config = dict(
    n_kv_head=2,
    bias='none',
    init_std_o=0.0,
    beta2=0.95,
    steps=6070,
)
Each number is 128 + 32 x the weight over its row's rms, rounded and kept within 0 to 255. Layers, rows and columns count from 0. The size above them is the row's rms in percent of the matrix's.

# layer 5 MLP down (transposed), 512x128, rms 0.136, rows 377-389, columns 0-127
size [157 133 139  41 149  47 144  34 147 124 145  66 145]
[[136  91 147 179 144 133 145  85 167 118 118 185 155  68  96  99 151  88 109 152 162 188 144  91  78 102 103  56 125 117 152 131 104 160  69 183  95 145 143 127  85  93 167 163 128 102 130 140 129  64 127  81 127  90  80 122 123 116 100  95 114 129 156 160 148  38 124 101 125 153 178 118 133 149  59  80 143 150 101 123 144 127 119 104 129  98 180 154 155 111 116  88 113 142 154 133 155 108 129 114  99 136 143 114  42 176  97 116  74 158 117 142 182 121 123 130 137 170 156 111 157 157 199 128 148 163 136 160]
 [111 170 152 113 159 125 131 129  60 129 122 144 129  49 140 163 112 105 122 146 186  78 138 174 140 139 109 145 158 106 144 132 124 135 101 132 166 142  79 101 131  93 128  88 122  89 108 199 119 111 126 112 184 105 116  80 136 168 108  93 146 146 186 205 181  27 140 117 102 118 123 145 127  87 138  67 209 164 163 126  67 104 119  84 144 106 114 163 127 137  87 166 132 170 135 132 158 167 109 184 141 197 131 127 116  95 151 133 180 139 130 141 174 157 144 122 117 126 123 143 136 116 128 144 164 153  84 168]
 [136 136 146  98 134 172 156 132  68  99 158 132 179 121  94 107 141 133 201 174 159  93 182 121 101 107 129 171 148 119 188 148 152 107  86 127  70 118 109 117 119  76 120 167 118 121 178 160 118 140 161  14 176 106 113 102 110  91 108 107 105 122 155  63  98 121 113 119 133 121  96 139 102 129 146  80 104 191 141 135 151 141 142 105 140 125  95 115 107 149 163 113 128  89 172 112 151 134 107 114 129 191 150  85 140  91 101 119 134 126 145 115 134 118 190  51 132 110  97 224  75 144 164 135 140 110  93 135]
 [132  49 146  70  95 140 163 117 139 135  64 164 145 161 150 114 122 108  97 112 103 109 108 151 134 113 120 125  94 128 135 169 122 126 223 156 106 123 117 185 155 119 150 125 130 135 124 131 119 128 189 158 133 123 106 147 121 163  85 100 129 137  57 124 146 115 122 127 143 148 128 131 144 155 144 149 130  60 143 105  84 135 160 104 112 135 165 143 118 157 185 136  38 147 121  95 120 184 202  54 176 187  98 134  54 117 109 105 100 129 160 131 120 148 134 132 132 180 141 197 176 143 150 153 123  53 126 142]
 [134  88 170 108 130 181 104 113 146 102 120 119  91 118 130 147  64 124 105 102 133 117 147 113 155 173 121 137 172 137 153 202 208  65  71 174 159 136 103 203 111  98  67 167 124 169 169 143 185  65 103 216 130 135 106  80 126  95  79 125 145 168 163 124  83  89  89 139 125 170 124 102 124  83 125 136 128 157 158 138 175 111 143 110 116 127  61 172 133 150 173 169 149 152  96 152 103 109 127 145  90 142 116 117 138 126 142 106  69 123  75 111 110 137 108  89 137 143 117 125  99 103 152 157 118 152 122 102]
 [204 155 131  92  98 127  95 124 120 123 138  89 143 138 114 107  59 125  98 153 176 146 152 164  53  94 152 112 131 115 149 144 135 197 122 143 136 122 139  93 152  86  83 182 102 174 164 120 124 158  89 118 111 136 168 160 140 133 138 108 118 113 140 164 113 120 123 116 133 124 133 137 181 123 139 136 126 119 108  94 142  11 123  94 112  86  68 132 118 198 166 140 109 157 163 122 167 193  51 107 129 102 146 149 135 120 113  97  70  94  61  88 111 144 115 111 112  57 136 100 144  76 154 142 121 143 121 169]
 [116  91 190 163 153 147 100  84 144 202 124 126 118 142  98 137  99 151 123 121 136 150  95 127 131 153  24 154  71 131 108 133  98 104 122 132  88  46  84 113 114 116 154  89 143 131 151 110  96 128 137 159 117  95  93 186 139 142 197 157 139 148 177 125 121 137 141 126 156 124 156 163 113 104 125  99 158 158 192 127 156 154 113 176 135 139 137 161 148 119 100  54 120 126 102 177 131 107 107 108 156 129 117 195 110 131 179  98 105 209 142 170 116 164  88 120  90  51 138 121 139  81 147 147 143 151 178 144]
 [123 169 168  41 124 105 120 127  81  76 124 141 119 146 109 115 156 135  89 113 154 151  77 101 140 182 193 117 127 105 132 130 129 116  79 132 116 128  88 121 204 121 140 140 128 104  55 111 126 130 137 119 139  49 103 103  89 113  27 125 108 151 169 115 163 149 145 109  92 124 166  97 146 108 128  99 152 144 165 136 119 121 134  99 125  16 123 161 147  83 141 108  58 101 177 164  93 101  88 141 109 101 127 130 109  45 135 114 152 130 136 140 115 125 134 145 146 151 159 102 125 130 182 135 163 167 125 100]
 [157 144 122 125 124 126 121 172 172 162 132 179 143 155 126 107  98 111 115 127  62  91  93 106 136 133 147 175 110 147 157 171  90  71  81 124 122 118 149 146 120 102  91 134 186 173 123 110 174 142 143 131 104 165 135  79  77 131 128 120 106 141 153 174 184 161 120 155 143 118 149 148 174  90 181 144 160  81 122 128  80 148 176 122  71 197 147 159  94  83 147 109 138  95 103 132 136  99  62  99 132 141 224 151 158 113 125 187 152 104 115 168 179 137  87 104 138 116 117 128 103  99 186 201 127 157 148 152]
 [144 121 165 111 192 107 151 114  72 195 124 124 100  85 158 128 124 152 124 110 135  99 178 116   0 117 109 146 150 118 123 146 115 107  95 119  89 122 129 105 140  64  95  83 140 128 142 138 147 140 169 131 165  46 155 149 124 147 126  66 132 190 137 119 146 237 131  45 125 137  92 116  81 118 117 145  88 156 147 109 108 108 139  90 135 118  99 129 121 120 133  94 128  86 136 123 184 145 118 170 131 133  93 125 115 129  94 148  98 117 136 184 124 129 157 115 143 173 146 140  68 151 158 140 115 160 161 120]
 [128  83 144 171 156 128 167 142 128 128 104 142 125 108 142 152 113 134 157 179 103 170 134 190  87 109 133 116 143 171 115  93  73 101  95 181 143  95 117 132  89 124 105 123 145  85 138 112 107 109 207  64 106 121 144 116 128 110  86 112  88 147 111  94 106  56 109 174 106 107 139 135 122 154 140 128 135 142  73 165 106 137 122  53 151 120 155 113 113 106 134 204 144 145  82 122 114 144 143 162 154 131 123 145 133  90 166 130 137 135 105  83  49 135 139 126 107 183 143 155 118 143 255 133  97 156 109 193]
 [159  86 138 158 105 103 155 140 146 192 135  97 157 128 122 156 111  85 149 100 105 155 153  69 144 134 118 107  89  75 151 149 133  96 200 112 113 124 146 109 138  89 156 144  79  91 112 182 186 190 101 158 157 133  89 148 201 146  77 148 124 105 181 107  86 136 124  95  95 154  96 120 124 135 127 146 135  75  87 137 126 119  79 102  96 129  61 133 106 130  97 138 107 109 110 211 123 197 101 193 119 169 161 146 102  97 123 154 135 126 156 133 163  95 120 133 133 156  96  67 152  88 110  91  86 136  78 167]
 [136 167 150 172 132  88 160 116 143 169 159 171 104  94  87 141 164 129 100 109 173 134 161 141  91  83 159 197 143 106 134 126 100 167 144 152 150 138  92 101 130 119 183 136 138 140 142 128  90  95 152 131 112 121  96 145 142  93  86 112 143 140 187 171  78 108 155 136 176 149 119  76 171 195 145 129 176 171 178 128 106 122 135 123 113  55 126 122 126 154 137 173 124 156 173  51 162 135 124 187 161 136 170 118  97 141 188 129  62 167 136  71 186 123 104  77 144 102 137  91 142 128 175 114  72 128 133 117]]
# layer 5 MLP up, 512x128, rms 0.145, rows 378-389, columns 0-127
size [135 144  52 142  55 144  44 145 109 154  48 157]
[[ 85 140 117 128 137  22 103 143 166 120 133 161 122 111 146 114  56 128 125 123 181 123 107 126 203 145 171  90 140 157 187 138 141 160 155 124 165 117 115 112 122 145  83 105 101 114  55 173 155 124 122 120  93  56 117 122 167 127 100 104  99 106 152 131 124 121 139 102 111 119 160 116 152 112 180 110 164  98  89 162 169  61 110 118 106 133  95 131 136 120 112 124 148 144 123  88 111 116 123 103 167 140 133 174 131 117 201  94 174 115 137  87 163 131 119 208  98 102  69 115 154 114 122 146 152  37 108  78]
 [144 142 101 140 142 136 109 168 174 142 119 148 152 124  75 125 157 120 172 133 153 155 112  84 156 188 161 142  78  88 158 155 121  99 126 129 128 128 200 132  71 128 156 163 163 151 118 169  53 129 120 119  81 116  56 133 133 108 137 197 122 125 115 107  92 190 136 145 129 153  90 163 211 140  69 111 198 150  88 123 140 180 120 142 131 163 107  91 131  64 136 117 140 120 149 174 151 123  99 140 131 143 162  99 131  79 116 115 190 135 158  66 135  83 135 145 131  78 107 150 133 129 104 169 156  65  95 147]
 [109 224 124 184 104  94 109 118 123 102 113 105 119 112 127 166 113 181 116  72 124 137  55 133 156 146 144  87 134 129 121 132 106 163 164 135 117 134 152 189 106 133 115 160 174 112 105 145 121 134 127 202 133  82  69 138 127 189 162 148 152  91 130  99 120 176 138 156 100 163 129 126 133 176 131  94 128  65  71 165 164 145  94 192  62 166 138 133 131 131 128  85 152 123 136 152 143 124 198  81 111 159 221 130 177 106 162  89 147 144 134 111 126 140 105 128  95 104 142 134 147 133  69 124 140 107 115 173]
 [199 139 111 160  96 124 121 106 148  71 125  88 144 121 106 170 132 161 133  87 140 161 142  93 133 197 163 183 141  78 186 169 153  75 162 169  84 139 124 194 158 104 137 150 113 116 146 133 124 199 165 121 139  72 139 167 129 145 162 154 143 146  97 132 133 124  71 120  95 167 102  71 134 181 126  73 119 114 152 126 116 112 149 139  80 127 134  80 162  95 196 110 114 124 105 156 149  93 214 122  77  74 137 125 109 181 149  85 111 131  68 114 128  84 122 143 123  99 129 149 138 147 136 138 167 124 169 127]
 [140 202  91 154 158  24  95 118 174  80 162 156 115  79  99 129 132 170 105 134 165 108 111 123 138 150 140 145 107  85 131 108 130 160 136 147 146 165 178 157 125 118 147 132 124 135 135 140 142 162 139 217 116 112 114 173 161 117 174 101 145 112 103  66  81 139 112 147 110 154 163 173 172 186 146 128 143 112 102 142 169 194 125 169 127 144  80 192 141  98 181  71 175 194 124  98 134 122 178 134 113 147 121  99 130 109 134 138 144  96 101 108 152 128 115 141 113  87 118 138 137 115  66 140 147  61  98  92]
 [109 153  95 141  79 106 109 137 111 114  93 159 100 136 145 128 146 135 121 139  79 123 115 139 135 145 175 138 163 116 108 127 111 145 126 183 126 138 129 147  94 151 180 114 170 162 191 127 145 164 152 154 153 148 135 138 135 122 190 125 166 117  71 164 120 130 114  77 182 122 163 116 111 150  80 175 149 147 118 114 143 141  83 160 119 139 150 146 128 114 130  78 144 201 104 168 149 118 158 153 135  63  99 199 137 183 148 161  86 224 133 149 189 175 134 129 140 127 103  92 158 169  70  70 185 114 108 210]
 [126 150 134 158  79  98 104 103 115 104 152  90  91 138 104 161 132 133 130 136 124 145 120  68 133 134 140 143 133 122 138  71  68 142 125 173 168 170 173 148 125 175  98 125 142 140 139 139 127 132 127 161  95 114 125 210 199 126 120 121 143  92 104 151  65 172 121 157 134 139 177 134 171 158 128 131 163 112 105 141 171  75 113 137 120 188 107 137 178 116 161  61 125 181 123 109 191 119 131 123 129 117 158 107 223 152 147 121 153 104 134  82 132 152 132 118  90  14 152 132 156 114  63 161 140  75 117 131]
 [126 138 128 180 141 103  80  98 145  61  87 130 135 133 147 130 169 128 174 159 124  97 136 153 143 119 138 195 130 155 180 138 132  77 150 156 140 176 140 165 100  95  99 201 143  92 121 186 155 138  67 141 113 125 102 125 198  83 162  90 151 119  61 121 127 109 121  95  77 138 117 114 113 149  70  89  94  38 106 178 146 183 102 139 127 173 165 142  68  97 112  93 149 115 109 172 136 198 113  94 117 132 108  83 132 141 107 138 122 118 152 157  91 129 135 104  96 105 132 115 158 161 128 174  97 138  98 165]
 [ 67 146 167 204 142  60  91 132 182 137 194  91 130 153 146 114 163 204 118 115  95 148 124 150 123  94 146  95 181  97 107 138  98 103 145 126 114 128 173 139  95 143 135 135 130 134 180 119  58 205 145 151 148 100 152 115 190 100 140 104 159  99 128 124  94 145  57  95 131 139 158 148 216 121 182  91 146 144 125 118 147 146 141 132 130 184 157 138 126 151 108  95  97 148 101  76 145 114 133 128 132 114 114 142 125 102 125 155 116 137 121 146 117  98 136  81 108 102 171 149 131 143 107  96 226 110 111 183]
 [ 62 143 113 183  54  90 139 145 172 127 131 112 104 108 125 148 132 153 100  61  91 167 120 150 123 139 105  55 149 101  92  75 159 137 154 141 155 194 213 107  82 176 145 135 122  76  95 174 200 126 112 111  76 110 128 145 163 137 125 192 128  81  88 114  71 114  95 132  98 128 131 115 164 211 111 127 181 105 127 149 126 147 108 111 109 122 167 141 117 141 132 134 149 182 106  96 114 141 140 108 197 121 107 129 148 149 109 131 100 130  90 133  91 162 110 100 111 143 105 167 132 129 142 124 110 134  81 186]
 [187 167 149 170 126  60 140 124 128 125 103 123 105  84 101 150 179 167 160 117 168 130 115  64 133 143 178 120 103 113 107 105 127 115 162 186 148 144 141 162 112 129 146 104 190 115 115 174 122 136  89 171  94 147  79 159 149 159 162  97 165  87 120  98 101 189 110 139 127 113 161 159 145 167 135 127 155  70  80 163 161 199 115  99 110 172 139 187 130 162 157  45 157 119 154 129 149 143 126 100 138 120 151 112 168 137 142 144 171 132  89  92 168 108 143 162 101  95 142 147 109 103  68 134  77  78  71 161]
 [123 134 117 121 165 123 150 137 151 123 168 134 142 123 113 144 135 109 144  83 156 127 148  61 162 123 137 160 162 107 123 103 172 123 179 157 167 130 126 125 115 174 166 139 113 110  88 226 166 152 106 140 111 141  79 125 121 203 168  90 127 127 169  66  87 134 109 121  86 109  77 138 123 152 125 131  99 106 100 165 128 153 113 139  99 135 194 141 150 169 103 102 209  87 140 115 174 185 166 149 177 165 173  96 124 115 107  25 124 128 121  78  78  92 109 164  94  94 134  79 127 144 145 117  86 110 132 145]]